Weights of a small transformer language model: a variant of SOAP for these matrices.
Each number is 128 + 32 x the weight over its row's rms, rounded and kept within 0 to 255. Layers, rows and columns count from 0. Numbers have three digits each. The size before them is the row's rms in percent of the matrix's.

# layer 5 MLP down, 256x1024, rms 0.232, rows 51-255, columns 640-703
103:120151098147126126104108138169121111090137145134111130096136141112099111123114180114040094142198130135095138189151121104184110096054137154093118111131160128144128123128084124063100095144162158
102:124101110155089090149117081137144091165114156114094130152168137114122083112120093122142198126103108148110120139047102143215163094144141101064094150139090132091033147077111086201137098082155114
098:135117074146096130150133117117095106092083216123150102192104125143136156141132137092102107130160093075065134138074102093100138171117119153129080158093133157118134121083117130147109070162109162
098:150115118182114165148127105108156111136098154108164070078089146160137121124157068172153115091084100106160099127164193179181141134191104216143161177098108098130148133159119130156116100149098116
099:166093202113093156079136112145094135113118099091095122093148216114113109079122105114130108166124120095169202108115114165083119168146126036129110098066132069100153148119129129149158161136170140
100:118135148120123135159134110129146135112176117115150147132146087157096113101118164112165143137130107097107167193084144201100134148159147116161113120116143129155153125178117168095158072114148083
102:156139108137114167116068152059096105080158188138098121085073157112106119153098058199102123102130163100134108168100099148151099129147126139116143132094121069181099110113150130127185146107132116
100:121088091135117107205139130124099138116070042173044081099122132127126135109109050099126117046127125128124177148078119111136146108154065120065136155168129153138091138177132081139169132136140175
102:122135136155071145076112100115091098173109161148150115069198120168153124149178145181139119098118083145176161159121091116111202139105062143202126127146164133120061150135176067118132082162140095
098:128099112125214090160124130151121110136153189106191139117079139163168091123131163184088144153121135150119053168149097083161084140111124136159107129096114123177125102139128144121132168090132174
096:142101180139127091134145143144116074138074127062116110105060122143148115103143120077171170075119195101100089153158122111116147114131095145080176064201158132126100073145137149147124176107099112
097:088131154185143123116142123133149103140142125142101098096062176160076168160186180076123094063135123118192098123134127106153167131161137137080189110183119149118077130191080169115114129145138106
101:106127095119121108108186091238184135176113125101138089190087116077123135086101140150129140157095142137139149178101096118139148142139136185114130098115131081150134127142142108141159141117130152
101:112168147055193104153101095149088139160162128105101093167129103169165175125091126158124083095094112144160087145142114095147066123115144140132172207140150159096084112104139107176134084140085185
094:130118129164113113068099137092113122158146131091102151106151127129117101164122099170141112135120147107078120113152166128139156033065122137119191123164126197116105114054134141057194157181141130
100:109184161114123139153181125107087137140111074119111089100110123099120134091088139116137145107159115179106163112150152145095124119082142106120144132116102207118121121105125139125121088120155107
097:151087093111133120132111125138184151185165133113120122063119216110133160139086153092175145151124154133058106195086146086175109149080118158135108118147164147163129082106129182137116175109131146
096:113149103108084164147125187179084132105061133133119160065077169084120117102084119151041121048118104189106137130086164129097155125101100215103115133143136108170185146144170142122135101146156117
098:107126115146144064130119092113091129110095195124136104156130102115142065045132169083133085046088120151161077128111112114132088145162123138105101118120129106084148130100097170118134154098114141
097:154086118142210140105123156191114125102096076109092164154095161104132151131132134135143102107153164136120086141135145099110101149058106123119143088088112103129124114180108167113141103123115117
100:112131161124176108148144103146148134087166101151101140148156088129075064172085120161140104148117121105126111106150134166091064116065110041108122084108135096104130093137139139116110127121180156
098:092105170104173098118125071115146116123075102118153162145170158074165096057144193110064181146132074116055142135051143087121092118196082166085133098143119165183177062077101149108042149086105200
103:149149112122085160062192185101090199060075145170138135137143181097204130091118078125110083090177132131141149118147147138061099134079161151141145202125117152102122139140097144143161135125146116
107:089182082143062181147109219128137125115155172131123114083202213137124107143172148098161136123135092114156157107131138089135140117137117120164127093136170110107161152138193113153126154151214145
100:184113151076082148179130148122153118138081117117195125088139143093184149095122181134118105170165124150197153121138138148174166124040150106154131120138101092174146111095080123131090160110083101
095:210112096108188159115161124159116136132135128120075113083091140178118120094177116132053162115113141117165185111090133128144122150088123049175104134120146088121124141123140139085237127061114114
105:166103120120110115105070141149167138142195122154155151090103105169099093150098079107133158141102185073125095071194128155125131141174124163189085125163120172073129081127126122142111096130156149
099:112139162137129103121087127094130087140106084134163163115136110109118121205130123130089129090115146146148075152150166125141126149186130190129076140129140132122092168090167171161110216142125118
096:136116085071179152171061092093123149103143151154146138142139133136113118159101077119188121179187132115094120188135094164091082153119107065208171120132105156129161161095182144106086122097133114
102:113119113138148097066141118158105158156172117077176130166131170123166132192128135142162141105126105142125050110116164101109118095107137107143117144121090148125108089061115160177131147090078131
103:123131124175102121088080096173173158175136033122105196154154140146130199106123083112130136185143065161143093148146125105144161163164124129132102209087117118128102127125166116123087151102098155
103:120134146142126112136179145129135124124148186095155114186115166144097155119155176130133142094117156105100187156135134166145126183164158110149101095084105122194134157151121182179117074133132145
103:109133100134099159156120124138229143144132183157124133178126128117174137083109180147078172102161128160129077140180197175175086064125125140152178141099129095150135107115136145135138090134113165
099:145090120151115132101110135094069084151124098090116080109182096069122173100133128148170141113151162161133177118105104109155167194136145165169115149080150119147110118141147114083157131124117086
096:135146144115136164146125120189098120140164074095147072153200122083172154160138102118097153179137137133157161109173140109113134160100108160107162156103131126172087163105141075119110119075113161
102:097091100092111136112110142128143133123166113092127131092101132125128106193139111162153151155115102125108074149140086107129207175105190039156088125148075112099112130132168154158088165103096078
095:028159147125132139113117120128130100092195083132122150234141109116140145162149198110042102110189122122138109088100094131107083159150128157216073158137105113120138141130117099055051141154123071
099:123150150182114107060129114111101158132113175121091094139110066112154096082157137143099131089148131123071170113113098128117144164140119080147115074135198126076077138137159171120195057114139108
097:069085168060144176151124089158180108113150128102090135149100085090082182086100147084148114214103136087168173090157142095094106160115171098125134112135166159128118081135120130182136137138099144
097:125100138122108113099095131151139151169095144193079124133131168125100075178070155127162138100081113130146080161100136069097114062096179177170106194097125124089108151101099096190124174130121128
101:117115197103114127104101133101112130122117139119166151093088148116154149118089121132103138089124129050090141124152154150113135124117123111137141145117097135079156160132057157162193167128149143
100:099138119141120170163195155110121040126139098154169098108107107152108146094078133125184112105129138131165105109116120131141114131154132102186170140152185136134164127130118099064125109085099127
102:055139125085086108067130113136114144167091148124188117120111102134120137217071094179089136095081136120116158110151190146183175133211099186104112112133101104164117159143098116153175102104108167
102:130133186192051165109173138147077168131177127170128136161170177053097114115118147101123128132119083161076150159111144142130117121135173205103104138124108127108134142129190115085169180079113158
100:110144071113162108104114121182163118132138119124162157129110074119101017132181176139165126114104117115086114241200163127152122110140105155082135175144126129106151158120082062094118124122098121
099:152119167199193130135174114170159142104102189109200116062086090106115173084077151170080108134141116169134144171162147121117126132137140146148120156114144130168128137115113160115099128087116058
104:043096152114126099131145178087064070082164096153083128114106082138144104102076106136161117200211100128092177088095151088165170183117144151168110139127054077135101171078135145052106142120116129
103:167141189086129143148088147084143106131090077145170164139190142118148124091150144096101063154067113126041125099146167160127119135086142091081122140125218108086107118146085109139104133156109097
096:125148129101037113124140113134105143089154111099159155094091173151171114132136129127115102091135124139122206160116144143131131165125089161146066120110132132152122078135117108135135090117133120
093:088120089120116208182113110123090149110135100163150106105153114140132117115087141083163132148140136082137113123122064149144117098188131081150114172139114108120147094156092114094118103108079136
101:127182141133115165097141104114187164110066096173092117183168088138128135151089077147093161121113096122151170115068143090128140130140151120210117141106108096089107102179145122124113145106127119
101:065103111156154116123119088143122081110131126134207130063056153093171103118162134115104092125146169137143039141115127155104135200121160116123095116151180174156112130123092128141119115121147093
104:114142137170092129090159142141151090145192051146123042103126125144132111139154126113148146136133166092128148074167109131140137091182135079108156163112104178151173102128078095145142145178129153
096:159109065092120139065158173111166145184122177120139111035090111141119131126140094124133109160107113124147110159157083154090144151125063063190137156133129153119146038122120094132093099120086198
101:079100119113162139146139154176135150140099085135113145149078108104134121115092083150111218134176147118101099075144172139082197085120157056108110117096169141125187141188106118161154127152131138
103:137136076139118098086172142163138149105107170127092179177114158126115105141150113181104110156125128098095093076142087113107177086149129113093116142130145121075072169124102102111123156122130149
109:088117152126166106132116088137131125171177123183137114109154180155117134120131190079087078109148121086172191080123109176098177070172138115146087132102145114118125099165120111118119104144160121
099:072106044085136186128141197132159106126135130175119103232128160154130183128134098149143114135155101083146094170135081078115167116105152149113131097128127139137138163123177131145124193148141136
102:173199104106130152129132142116108114109144058135128101140085071156158135132118087124113135117109145110162166099112120127111147124176149071154084116108117098096116172126145071094042136137108150
101:113122162110134129078167115102155133171134088090171125176086108170097141129146091128138131143117082124107112141100089126166106120153155076106115123114185120170157133117119119135081138091097097
097:156173065186149149115109144159116157175124199157146114082152134087154052173087079063146153112114154175132161177111143157131132109115168160129181057102096129142100152163130099162154077129104129
098:128113143153125116125149114112155064115132131122125125137105131084131133053150146170089166120157118132129149100140131141172174109143089136104126173150099146130139118127124142122142093164147126
094:149114122117116114127101152139115153116159195116171097138037192136085159148130142128135128113126098137118146129124177155123129127098203176154124128173105190090201156118178118114184175148133173
106:077175139168151109113126162084128097055152082149112129106044131135140146134137122146145114113130145158145133095109178113130100081196150138114165109153124158196130145147166142148078083121156122
097:104126149220166141125123133163104169130139136164079041171152104120130148146105080127103150162091110087051145100138118153092088100127094140118127129116129054145086135105206116178108086129203127
097:114167129161112135092077158068057094163149130096088186148145127123133156144148112117147145089127129095115128089033151091090108041131110086130094054113120112080141140137114149120140113101108144
110:130098166161088144129175148119115153104124153112118147116083172141124120139103113111102164112124125101086117104128130097133129048125157159069159149146099146152174124111149164101146114119136133
098:188153132128131124176160129124112164194116179148148106134075130145110107105175170139072171074149132093073149179144142114105103131127079136147102162102182116116143097183181080133091108084086146
097:101179103195163108105138129106083134166038138152136158190132156173120127100157164128126134133124176159115098052152164111136099135153184062141125147151167113116154136136132117113135163154151150
095:140119105183090123113186135126153052137104123114133138120086206152116116142132121143105129124127127154165166086145121135159153109114200214120141145117162116082122145199170026108083117193130118
100:103107135164156122125103151153126125163099133156096152142126152132123115107119144094176207071113098136087132176150144120157130145122137203065099087093189128154121153130105110080113099106095115
098:106163139098122110126122103186126161120127113186222208104139115155112152157177124165066102123090142134168114134127083125115172108157161074146091132058172109215131155121094083110157058178130116
099:142105159124130085102129112088115088179162115132152149124117105141112097132098132113099152104169150135154125117147108116193163157102112181111205088104091202149127137103148098145144175130122130
096:190128079099113139131186170187129131168146157144114062142188128102139099126139132097047134202066121137128153088119115151114095147149195093126088123174169204121134160168111093105167194143088162
099:162123113116120104146165161128131121127152097095050146149150162097111075125146088077187121098137126146122155163122138137165070100199178146156117060091153107147190188148149149196139122164188156
107:137148146159144154182162123132178048112135104108144091128091101135121069121138127090159061083157205168144122168127164138087151154140143206105110107150108084139093148168166088106159100167136104
097:077102134135152099090150195142154172104158131086191116133150056146121085106111119135042161114145141132121125125163142105074071141109110114117148138147111117082123134085093149177077154107137148
103:102149133139125102113113098022180119092121115205163085098106192100107141055115075108161126164084078150102122208123161201142129061089130158125145130075145115141099115174076150115139115123110131
099:142098108126089142128163120118141169171181147106145037160138073142109104146129161101015135127128173099110095114108169144088133134165124071122127125157125120124034111105111133171133145189107154
096:162066131128163094081107178146101116182151154093105119213129107124121102072129165067107108103124127105144161139154112148164142143178132113161162062094167142168131128114119165131122142128124124
105:057166173106092176141119120152169197130141139108117100176160127115135126068171109109104175139147093077109087109122150112090106114139085154129134158135103163109165136183141143112143095104176166
100:132138105090117113120100106104114124163137103127085188136168056119126145086171152146041096069145163141182140118180106180110136044098118097099135134152147133149090123143125123090084120152127135
100:114050180147144145144117091209081135109143127179188160101184107155092121166104149127103122209079149124116143092120077117171175152122092151130100141127188092066123103115113148133125110151152160
102:115127129064099165231160081107063107122092186123181142117080135147147077119129136058189128115165059120075074094090132094125116123139153083116105141110049167188149165140166146146120080156143129
101:111083175108165135109132136170178139122177152131199104137127134150141127140161143115090191104129141164161177229116097123138108156096158104184188073184113122144148113069105132078121087135154126
100:148141125117079151161172124195156140107111131139201149158138101169127146047080141110184121151103110109118113145155062085063116122126070170108160145119087099106207153120105147092108181143109160
096:130127118158167142128150158156140098112079126149124162143115158160090141099086107135184145134013145130141080094127104130161129104135108150171126107170154191089129091138170084135172083115127092
097:077104106111148096140093081074091081144178144069101165142062105090092071159081109135113115120111112177170129143158104129127157093133140124177119097159156082139093160131155110112174145081198134
094:107155133107119126091118160161154071166135083103140109091128156107123124126153178165110126157157177126095128114134078118180143115090113169146161104108162128112139130148160128086122122104135078
102:097125055146140127068132145098087112167115224198186177104163082129138155091181127118090157103162151108123145110109127164095101066145139116173153186171134119112162105130131146155121107093105173
109:148121140072131121136074154083142085186136116147153074141145125137115151153191097170140105194088089100143162119136128130143117139109181170118056092154125101132102159149114102124175154109166145
102:123151143134115144174171084145056102148102104092109130134097184151153173140149150212122092144134109161096075128099119090162133120084124110132083114161188062157134144131182096112158170117071180
099:167093105127125151119128073107164101128125190155162163101158154112184101135103144143159157118133111162157142159111099100127127115125126139149114175107081110081164116093085095117154165166165170
096:153123189186143135120118135137109092188155145153196071090123104099073123110167163148045172083114153137088129112135159157144086095153135120153082155096136108171084120150078127103162149104161078
105:094178123096132172082138061094093127154164169134112128119083082114133147058131113172082148128155101115097199148146153137121178112073190152132155148182147112118128096132096161147120150153146110
102:122095053109155150128196080155203138136123229150049162109156133127135121118107140145125162119113186151102160124136102070163106182160131188146102191146179125157050124185165156144112160132168143
104:097116120128163095150162152131037167178186093161136088126124131113176092219099127149141123080177121086112163157122171083141153168142123145121125116122082134147104161146104119108150136118158153
101:155152076154115103117112112081126107126121128107110048141135161111097178150141114157137148118150115126112132057158136060143139160142136080115136192105143103146102133127089149091112135167199147
100:132146134097123161099147137162093108097141097187121154224125080141029119156125169133090180115165095105137122128109116115080123135138135102151072159109158113164138140176162134120180165149040168
101:117145168132106098163104130086085139157164094110119105102085162129119104168133108110193131142133119106075149143157079163051144176173190126131164177119134117109136138119136117063105130140140143
099:131117145122098125097117117130161106159107129131123166162166123133139142131091128134072108197144055127085148102208147142146108061068123116148078124108136143110073146130130105150116117088143138
106:149080150138112138099147164179106148145165034119155144159186109061191156126095078135140138176142056108160139107088141168133109131122157189118186177147112134152155121086076090133199135111095143
099:145122128110126147170145127090094141160102179112193144076149088110142033109109101169112103126161142119093152156113144163109111143123136087141189178078155090117209101151078125117072164129136138
103:159182124158138118109184155160128074142133152098152202135116127137113116135150090168155136160109130175194151190120158081103107170093097130104134164154096097122067166151103143124128092155192104
107:152145086150150072087062099102081089136158225120123118108118170126086156073135093128117093109089112075152138182051170133108102171135094095136083079087089160111124166071122144101111145143140105
100:113088110082113160174177137100142124155093123122146118169121156123100098136173125103234163080063152101115140176099110100185201102067127141122142119152097112131090078152117082156179046141145116
100:123171175183139127140098100097063093132097141112134094135134110127107108144124111099098116134139101107086153110105121201058148125120148126120108108141093067122136083097146152081162115132077166
099:130143123204136086148207146142132117138174140136112163128185051075118113149098132204107152179097164137092113091084141131080168115146146139112112122081090127092160147129138109115096152146119087
100:134097208184111133149085119150190147057097113105128143114081133199160132116186065096163166097138134076127096119142066148158130113187117097090199144169178115119136096075113153126090120163113120
103:119137106047108132166112121123130126108113139115129146090103148141142147069066139178168148149144155142126178134108103166133124087159136125154095119153121114136151157058088060084140176139077076
099:131142176128066153080201115125139106109131086145162193108103143144138156094088185171206115138121117130155145120135143096173118175132142179185130132192183152075157093154088107132120111111083152
099:076123162179159110094140080120123116142218126115105102114158123087136142172120124124143150175112100156090140128168114107111100165158097083172069125108130165162143138176134108121105154129138129
103:150071141098159113136174161159070204118099118072159117140136118135137111126132078159160123136148114127125127172103140123079161099094157097062058148165111149163106113155100142164117154104149183
096:060119091072143132132117145106113151153193187108148122092098141178117109111121086078123132173140150096103110107088144120154150093116112078087117166100099146175153062046159149148098120192093123
103:194085088124105084164146114108119150128162143098165131181081113103170107093153147134108158133116152114122128102104106190124106091176076122118117105054144071128062147071183148131098190107112182
099:102071164153139135162131118117120110141159137102154185145066159114104153110100146125084085098148127108195148140090130115132066086114119070151144134112058158083123117131058118125131176121174107
100:220122141104148162125163098135158123068127167137044104190116178164154113121152070136155108107138086160135118086161110206164086119111086169109148169122095192131101184123199114146104099158166115
097:116104125163125129065207148103201146110110117138107148103162166112156136153145143154129128117077105102186080131163138104154115129157116118095165128105221113075143059117165089112115089151138129
097:148112151193127164070141182109121144107118125175130120116160121074082170204088153101142104074106133127073145154125118148122101080138141144157155138180205127142176132120147092099118053082127133
101:099111140120126104106121142098170103063085154135137165081160129103130190150075033122116090135140147121105094145150099167199100144100105103104160168143119076122123126131171115068156122114129119
102:120160179155170135176130140082102096118120108167117116116139106175120138097136146132041134176129126178096109108164160146098107145128124096088168166157153093147152121126194151139121157119083112
102:079106098187111125079099107122122149132153122105120105045122108126140130147122117090102169089048092134107110088104169127116107151131170149111113128113175127138151126150128094155150161137147160
103:074100153177127098125131120145091157104134169142165142113153078140166130069144104134157138136122169126170136113164134146090178154143132111147112115157135110129101107104082119053119185128144142
100:149116074154039099185130106106117085162124107138197111100139226137122207086103152134137177127172117121160090160176165109090120116117139108126155109149125129101107136154085160115200124120109090
099:115181087113111170097106083128168094074056198155152112101155156167062103075142157101110153145078119138157113163104178127131148128143145107084135079116133151121142144155149147075153126059142121
099:151213128166127192084154127139124110118158050175081105087136155125101040142130139111153098091147110104163130092185139167101075082122132149148094095097099098103151142115067142076153143135157167
100:095181137199137122178151099094159163127123164188118159137135178153133056095178175106172135105129106140113133096134173110122078092163099158149165163146089129164134129142189139149065146075089132
101:110133144145115167130111178160119200216113096094091119083113101107089134111136120093144153172095153119111184113146102169147185116193204131131138139100140157108132150133108128149149129111092178
102:099109136123148151128144129097143152140082041126081130123108167065152125116114089129158167106082109153131127103092096108150144123097131128089178089150155144081158105136148158119142129117105117
097:190142100203071151092139138142122085100145120158107084118101101121144111082125090152089166070167140163136148087095093217147121172149143121182155073128115055149152134144139067146108149109117135
096:097142172138202140134103151163122151135108123162124152122142151142156136177069127130127057079140132100087148141064121134083122125116190110136118106115074144138121152139073087207152092178125154
097:148140103088112101163077135133124130137148103135160094171138154070124119158116151165166170114106144101150094157074087147082090144090077138110103199152160092129122040126100088074168139125086160
101:148104155104166168128136127131141164126120098125092121165180140155097105083151139130166124136134153137164139132130117148095110119147107113165084101078088146120140125114115130105111155188171159
101:154096117142113131140132196124115140180137048100101148156131182099132095135075190143096117204179170096132111174115105125141185155136092112081180153126071132149183166113142118104131124117143083
095:180148083105107169061160163140067078148139132133139137098096121152101114091143156132176138102115108139035156128063141118114059165153118161086080111110180132183124142101145158134114073129169138
102:177161148095132145140100104172125085100142136100128084101155070179144157154092105070171129122129159129097123119158163097138181110219152122037105111072098067195112143164114125116106136098093132
100:084149138125066119111167070055105126101150186159118130093106171178073146142163161138098098114149147113094083081118087112135150138123132050111111147174130130120129092120146096169122098119103119
105:051122095173147147089115188130104060119122163167106186107142105131173137193114113122108132126167162109139077119118103118111180115137085092142142137111103113153152088119084087126140170147129138
098:184154141129135114129163113145156186200133067092102132101159224154148118062071072177116141166101123111170151135094170160178153171123160151112142125146143114109189129102184143100103141066105123
097:131148127113099079135201100100096123150109120128082152107115134122114123100148177135174077200099129153124102148125122175128102103026199088160149159156162090052172129113143114126120199163112127
099:215124072095164086139121152114139142075161146155095178062079097157152073124124111083149127109144190125168145128202169136134128087144159156137094170127144133101057097093127183124153189145126156
102:162048118142131142196178128150134147135145088129096109143113150143114110102050194141161125162103155149110136135097133168176128085158132190114131151111119160109096180152178146153150110143117090
097:193110103066098183145119131107188079110134113085143069144129151114139143150175116143166150089071134135136160105069108116098178117136128078112168153040125176034128125120104104074185098142142116
101:141114159136158158134091090141112124139104150141135102119163126175152097145133162146141085061157078131114134161109112106123092109144042128102180110126162168134173107122121195141067119122144143
099:134165159118138160108095155173068145121105075091090089155091133141100112183130142101115121091120121155177143143124190118113131118191072128090154066138159088178158135158056124105155131180206190
099:134168105149120138180128090113157138134132100154113119137083075125103104172131141120177143120128151087131170141140153176145106158137111154081122131221128155109117092149237108193117124134131141
098:141126148157142149113085066168229108140121072102124121107154130149149186000133183122195080159097165162116085161129105128118103131091113083095112168149159163176123138179165141122161110068118188
101:174120159125127083065127079141122118121078146103147095123127158142126105123121153148136048154113131160112111118102131112123169122138150133074087086184155174152152132178167095131112131102111142
104:139096156121096130109159180144090178115128114173142141115083160119117122077154156158225070140137107098150109125158128146193122063133128151103072129135143089037109069183149128172190153123122119
098:195165134162161152180119182201130147101158109118157107121097136142155139156158082147069138118123134137171127137190147176145128100156113101145144079211144153182103158137154158162125088110094145
098:123100136153115154137083137095160165151136106191170138131130072045068132113139098196101100160153105105115145139187126082129081131154128174106094186075121162120118089144187114139141076085142142
098:131082139145087128136151074101113108126110120166086143095137092126105099091105171126119118117105108116163148116110127112082148139149094185062103133146170133143119099108126135161082130154157130
097:165083131124137062154160102141117167115205136134113173139147172133110127154076123146080138135136085127162154174122112120068133159084122130164080138101127113122107093100078133130108187117176131
095:141124162170081050157168068159186160130143169067119121125148126086178169057108135108208130181152175114128065185075095119132135084133150175138157106094073136158132123167141121105097153123076143
100:184101160113106140108093151150099127095126156101093141018093173112184161095132136083126133059127144125102125123151083122173114141140106130129144131159102172115136168090160163151081107112164146
108:188167128082102129130089140107097062104136148153113095125148102197083137136099111119154144115137109189191155101146107150143168150140124160138162139136140119129146125141163150096111143131115124
101:134111100104109138135130091137143119195146171146130091141105140129145150137128224135162166120109158148118134168097103129112134116129127059141138156100134137135144088091074152152080138143116106
097:070149126082077124128119107114139158096168171098203124087120100143149084155172136112109069101117094131165144092132121071121148151102147177160152105155102129130040099101115123148186147124127174
104:071142146068170112158183134066064113154121160156113072159128111137165144123191065099147153066140121133078097125118140165137138114179167151052080124171131063115097148117085152084131118193078096
098:110163125117104164187158125066158158172155150137159122174168186078101136125135149165123071223141186162123197074128119149111149156097167167125175032041101123123154166149151148138141089182079178
092:161140132150134131152150098117130095168143155159100075073097135154163207154164165118180141165137153140113129108134065122133123170150106133142148188166098170155147149158095184125161145129105099
101:135144123133180149141133133119125124128096121098171129181174136111152125116133167120136082125101095112141167150238174106120154122125133142045166145086133121112106072089146150141091040134189109
098:138147118134131091131095153181122158133166130147104163093171144143113106098144133177061123087143115063155077170135171162137137160145174129161148087194166165166103108112098192136168112145115156
099:108114114159154154137087181116096137045113194147147119120157155148171131081128149172027122094132125176169161063148138142129151145165155116183156140229102105133132139151112150133202163110128105
101:123136137138099158089116158148147129155123185137090089108087105169102147112113132054133080073094150147101026123113116169116145163158177146160113168134168152148177098116088093113144067131113117
098:131123172109184095068109174142145136113146147072110108134140117126149123132082162086147137113128176131135119129086172106087125185121144152074125128174079184146187161156173096142142104119145108
098:127134099124118155147123095117088088142145094073117123110147109093108103150097084196085129122146117109161079153091130134148181138154122152147115082116151120105098105168078130097061173162143143
095:093178087092093151109136147126118163096121068225134118152157165122162092122116098074132104114134153129166164137181110156092084085192116171127123147155111111142107014167125143165134091110121139
096:127076046104145153122128082177124155131170089174070126113118118071180124164130101152110147127124130121193121120156127159110118143119110121151137105121151184143166217105213095099074092121140148
096:071118127136084106145119138041131200129150132135166115148148088131209156113155143107180115159126146136121126129059103155167095123173144138179150127146098113098141088168169120093148136071175118
097:099191123000168100104077149108067166121134139126116082112123133121147076116170115148130141034113057094129165069112177143112152186165157146078105100114135197059146157116093127117090159106068120
104:141109117129175081122152150097137115131076146125094130140119176062081103097113092153174168182151103134193054111132136122125152113114136122081103130123155151134097143099133090097089108130130177
100:137132156115116143166148171188089144173132056099038090164171204121083167119060132166085093113145123136159122144064162136161177081161131111121129117008193122121143124160151158158056142147128108
099:124118140129140130144088125167085135153192057146162149061099124093076151114071140129183163164111157102077108132109133059088125054094108151092060097145130105119180143057175147159149159120150156
098:149155188181159170186158156090126100177151071115177178113116200160167178078141127100105075142126124106160154137105107156173069191173092117126145142180127145179147138118110178151119117163163096
103:209096114144070169111153197104082100081091138086124156152093118074135198112134112153128213154101165108112118116067110148118128140137166074157102103116141153158084121121146145144125120122128134
099:151112065129182149135117175197138155182092125123132095086153070132127155126146125087142190195095191137095126183111113144120149128156123093179130138162130080130115106087101122112165129142122108
100:106158093099123133164154171109118122142091092061125122099139054136149135153089093149119094073155102135136171058138115115154180152134133134172134163124101123139091117100131080124172141093080141
102:172129140135101122133148159137151100151120133083164127148113063156160151106176148132150144142154138110115086105167143083144125096136132147131149158145110123126124133159136124094135089125115208
103:096177105186148169118135097113188133122173123117075151163134140130158134083098152131117105134131117103132119160191148178123155191143160154161119111111087173116196091101096142117121192115148123
101:141148128124138186079183123151117172082161058125119124166151128152102147113176102080059130113124095125175151114112119085132000109155104097086104133159079156124090146086125157131065206115121111
104:107161064141157133139176172110109147148101129122131105126135077094136119104131107146105120134083136159127124129130138182095126140125093106094109168114084115139142185172095095145042095111095119
092:182116132103099124159141127149064193157116128123134183148133118150122167109131132170158213075089151086171116123123096171155151170130098117140121157108164111128062059156119129171095096144117093
099:079107148159165110165119150144114122073158128157154104042132138122221152140127141116118102129136093131113116095156129162122133108099123084108144156145174164113075134150129135139143117081116091
103:125099164173155148125161105105124135117121108047134171109125099087136098098150164147149079116103111149132168133143116167115102127117099129046172095199102201151129134145128123128093076167147118
104:138081082085133111152109094092204104103137158150163177119148124135124133169117106080089095129125108093155152097055165170124111134107130112140119159143115153123105122144150175150150112109136150
096:192046107112138125116121166096159076111140191143070107111132088078110163144067109117070142109132133188171112112100119118123101134161149165073185169108122119105118175155145118081111168184086127
103:112117198101120056152159184163121145142102161077121105139147115135076120125115133144059141105104129154109102151143145114143116139177107119043116134183128155130094137106114173147148160137103141
103:139157196082155108137076137083149179191151142113150160131143128158164133194124120138171064120103108089087157138106141192125083176160151124189146122140153136089139101161148074094162107066121123
101:051120115169151093128134143172067108192138157155148114071117104171124099134163186172124186180096130150144168100192162130106151123118127119116174137074157135131097204118125117168149161108199053
102:121142144137132123096150129098054163046118134122129132099120141193128081140097152120140114111114165127157170125110150161142147108155120142134094136191123106192154104152094100126120097115102131
103:084123103051132149081058115112215157156177196147133151121185102123122123130124113134069098154134134188140216171094095113150185101120137179168143118080122063152117162119173091065115114140166124
097:127128167125092135098206061156097139107153186104074092186095198082147096072125142135168101127126158151176080120132120179078159162154121151102119124082094100080137127131116106144109137179132130
100:085141135183112150124083122138122082030123161152197122147105127151148134130105176147091176101161115152189112126171074096116116079150081120148076071126085059113104074145182082138142190173159113
100:122137163148132103127153094152065096111087150137133109114079137100161140158128044116170160107151187091158151110142141154111171135142140096132166168108178135134123188073087185168093126112082089
102:140116078175166174134119160144116117119111140112153155151141166156105155139145113131059134153083137152115127131139117103140107127034158104085140233139129128114163148117139139131145103147168173
099:143169147125138147131138127074174093117158118138087104139146129141172126120130083109129139104174124158099166120056085105096122117116136077191153105100145123128137162083139136122128122102118077
104:128115110140056143106159122122135168182120116165130097133134100096131119120152188076240133110135159113128116178131147176183162109136123163111166139122178088093153116140143161107065147157134118
102:115164128085095100110155125143098089096143150099151147127133148113122176123100137094123089132140159088101102159056115165135112182127123107121124139101154094205096151117140147125092121120136131
100:076137182154120132100128074186125157131157141142099111128129132127159145118044106121255122148143134166165128173120165141135155140091068146089122091062150120130133133122130119129124099118124137
101:169140156113113139174099127118163082156091135124041088133088052208148159115164069126110030121130145154067089170120110141129111183133109108133063110178109152106112148100122095106107106123137129
103:139134165127139187086103121181136151167104092092196108160127153145107135129093156133094107096087081126171090097142150133120148093103139147154108118153140095110134124143157127147134157126162095
099:147162158098112133134119089136161125062124156139143142190082175192136121104101105078084117121126139104190141138083066129175083165148184129171124148176114144133102120208116136160088142156236114
104:156116172119100123158128139110094155198107132119178112148122177144146119124151151123084123174147068087148144137125104187142039093163129110153081047106126112111129108099070118190078099153103168
099:184168148184146079126128101129094163158076176091152060135106125113134133174108076143100189128168116142106140156085124122097077089103122110153138141155083127116153127120146117093133165158162146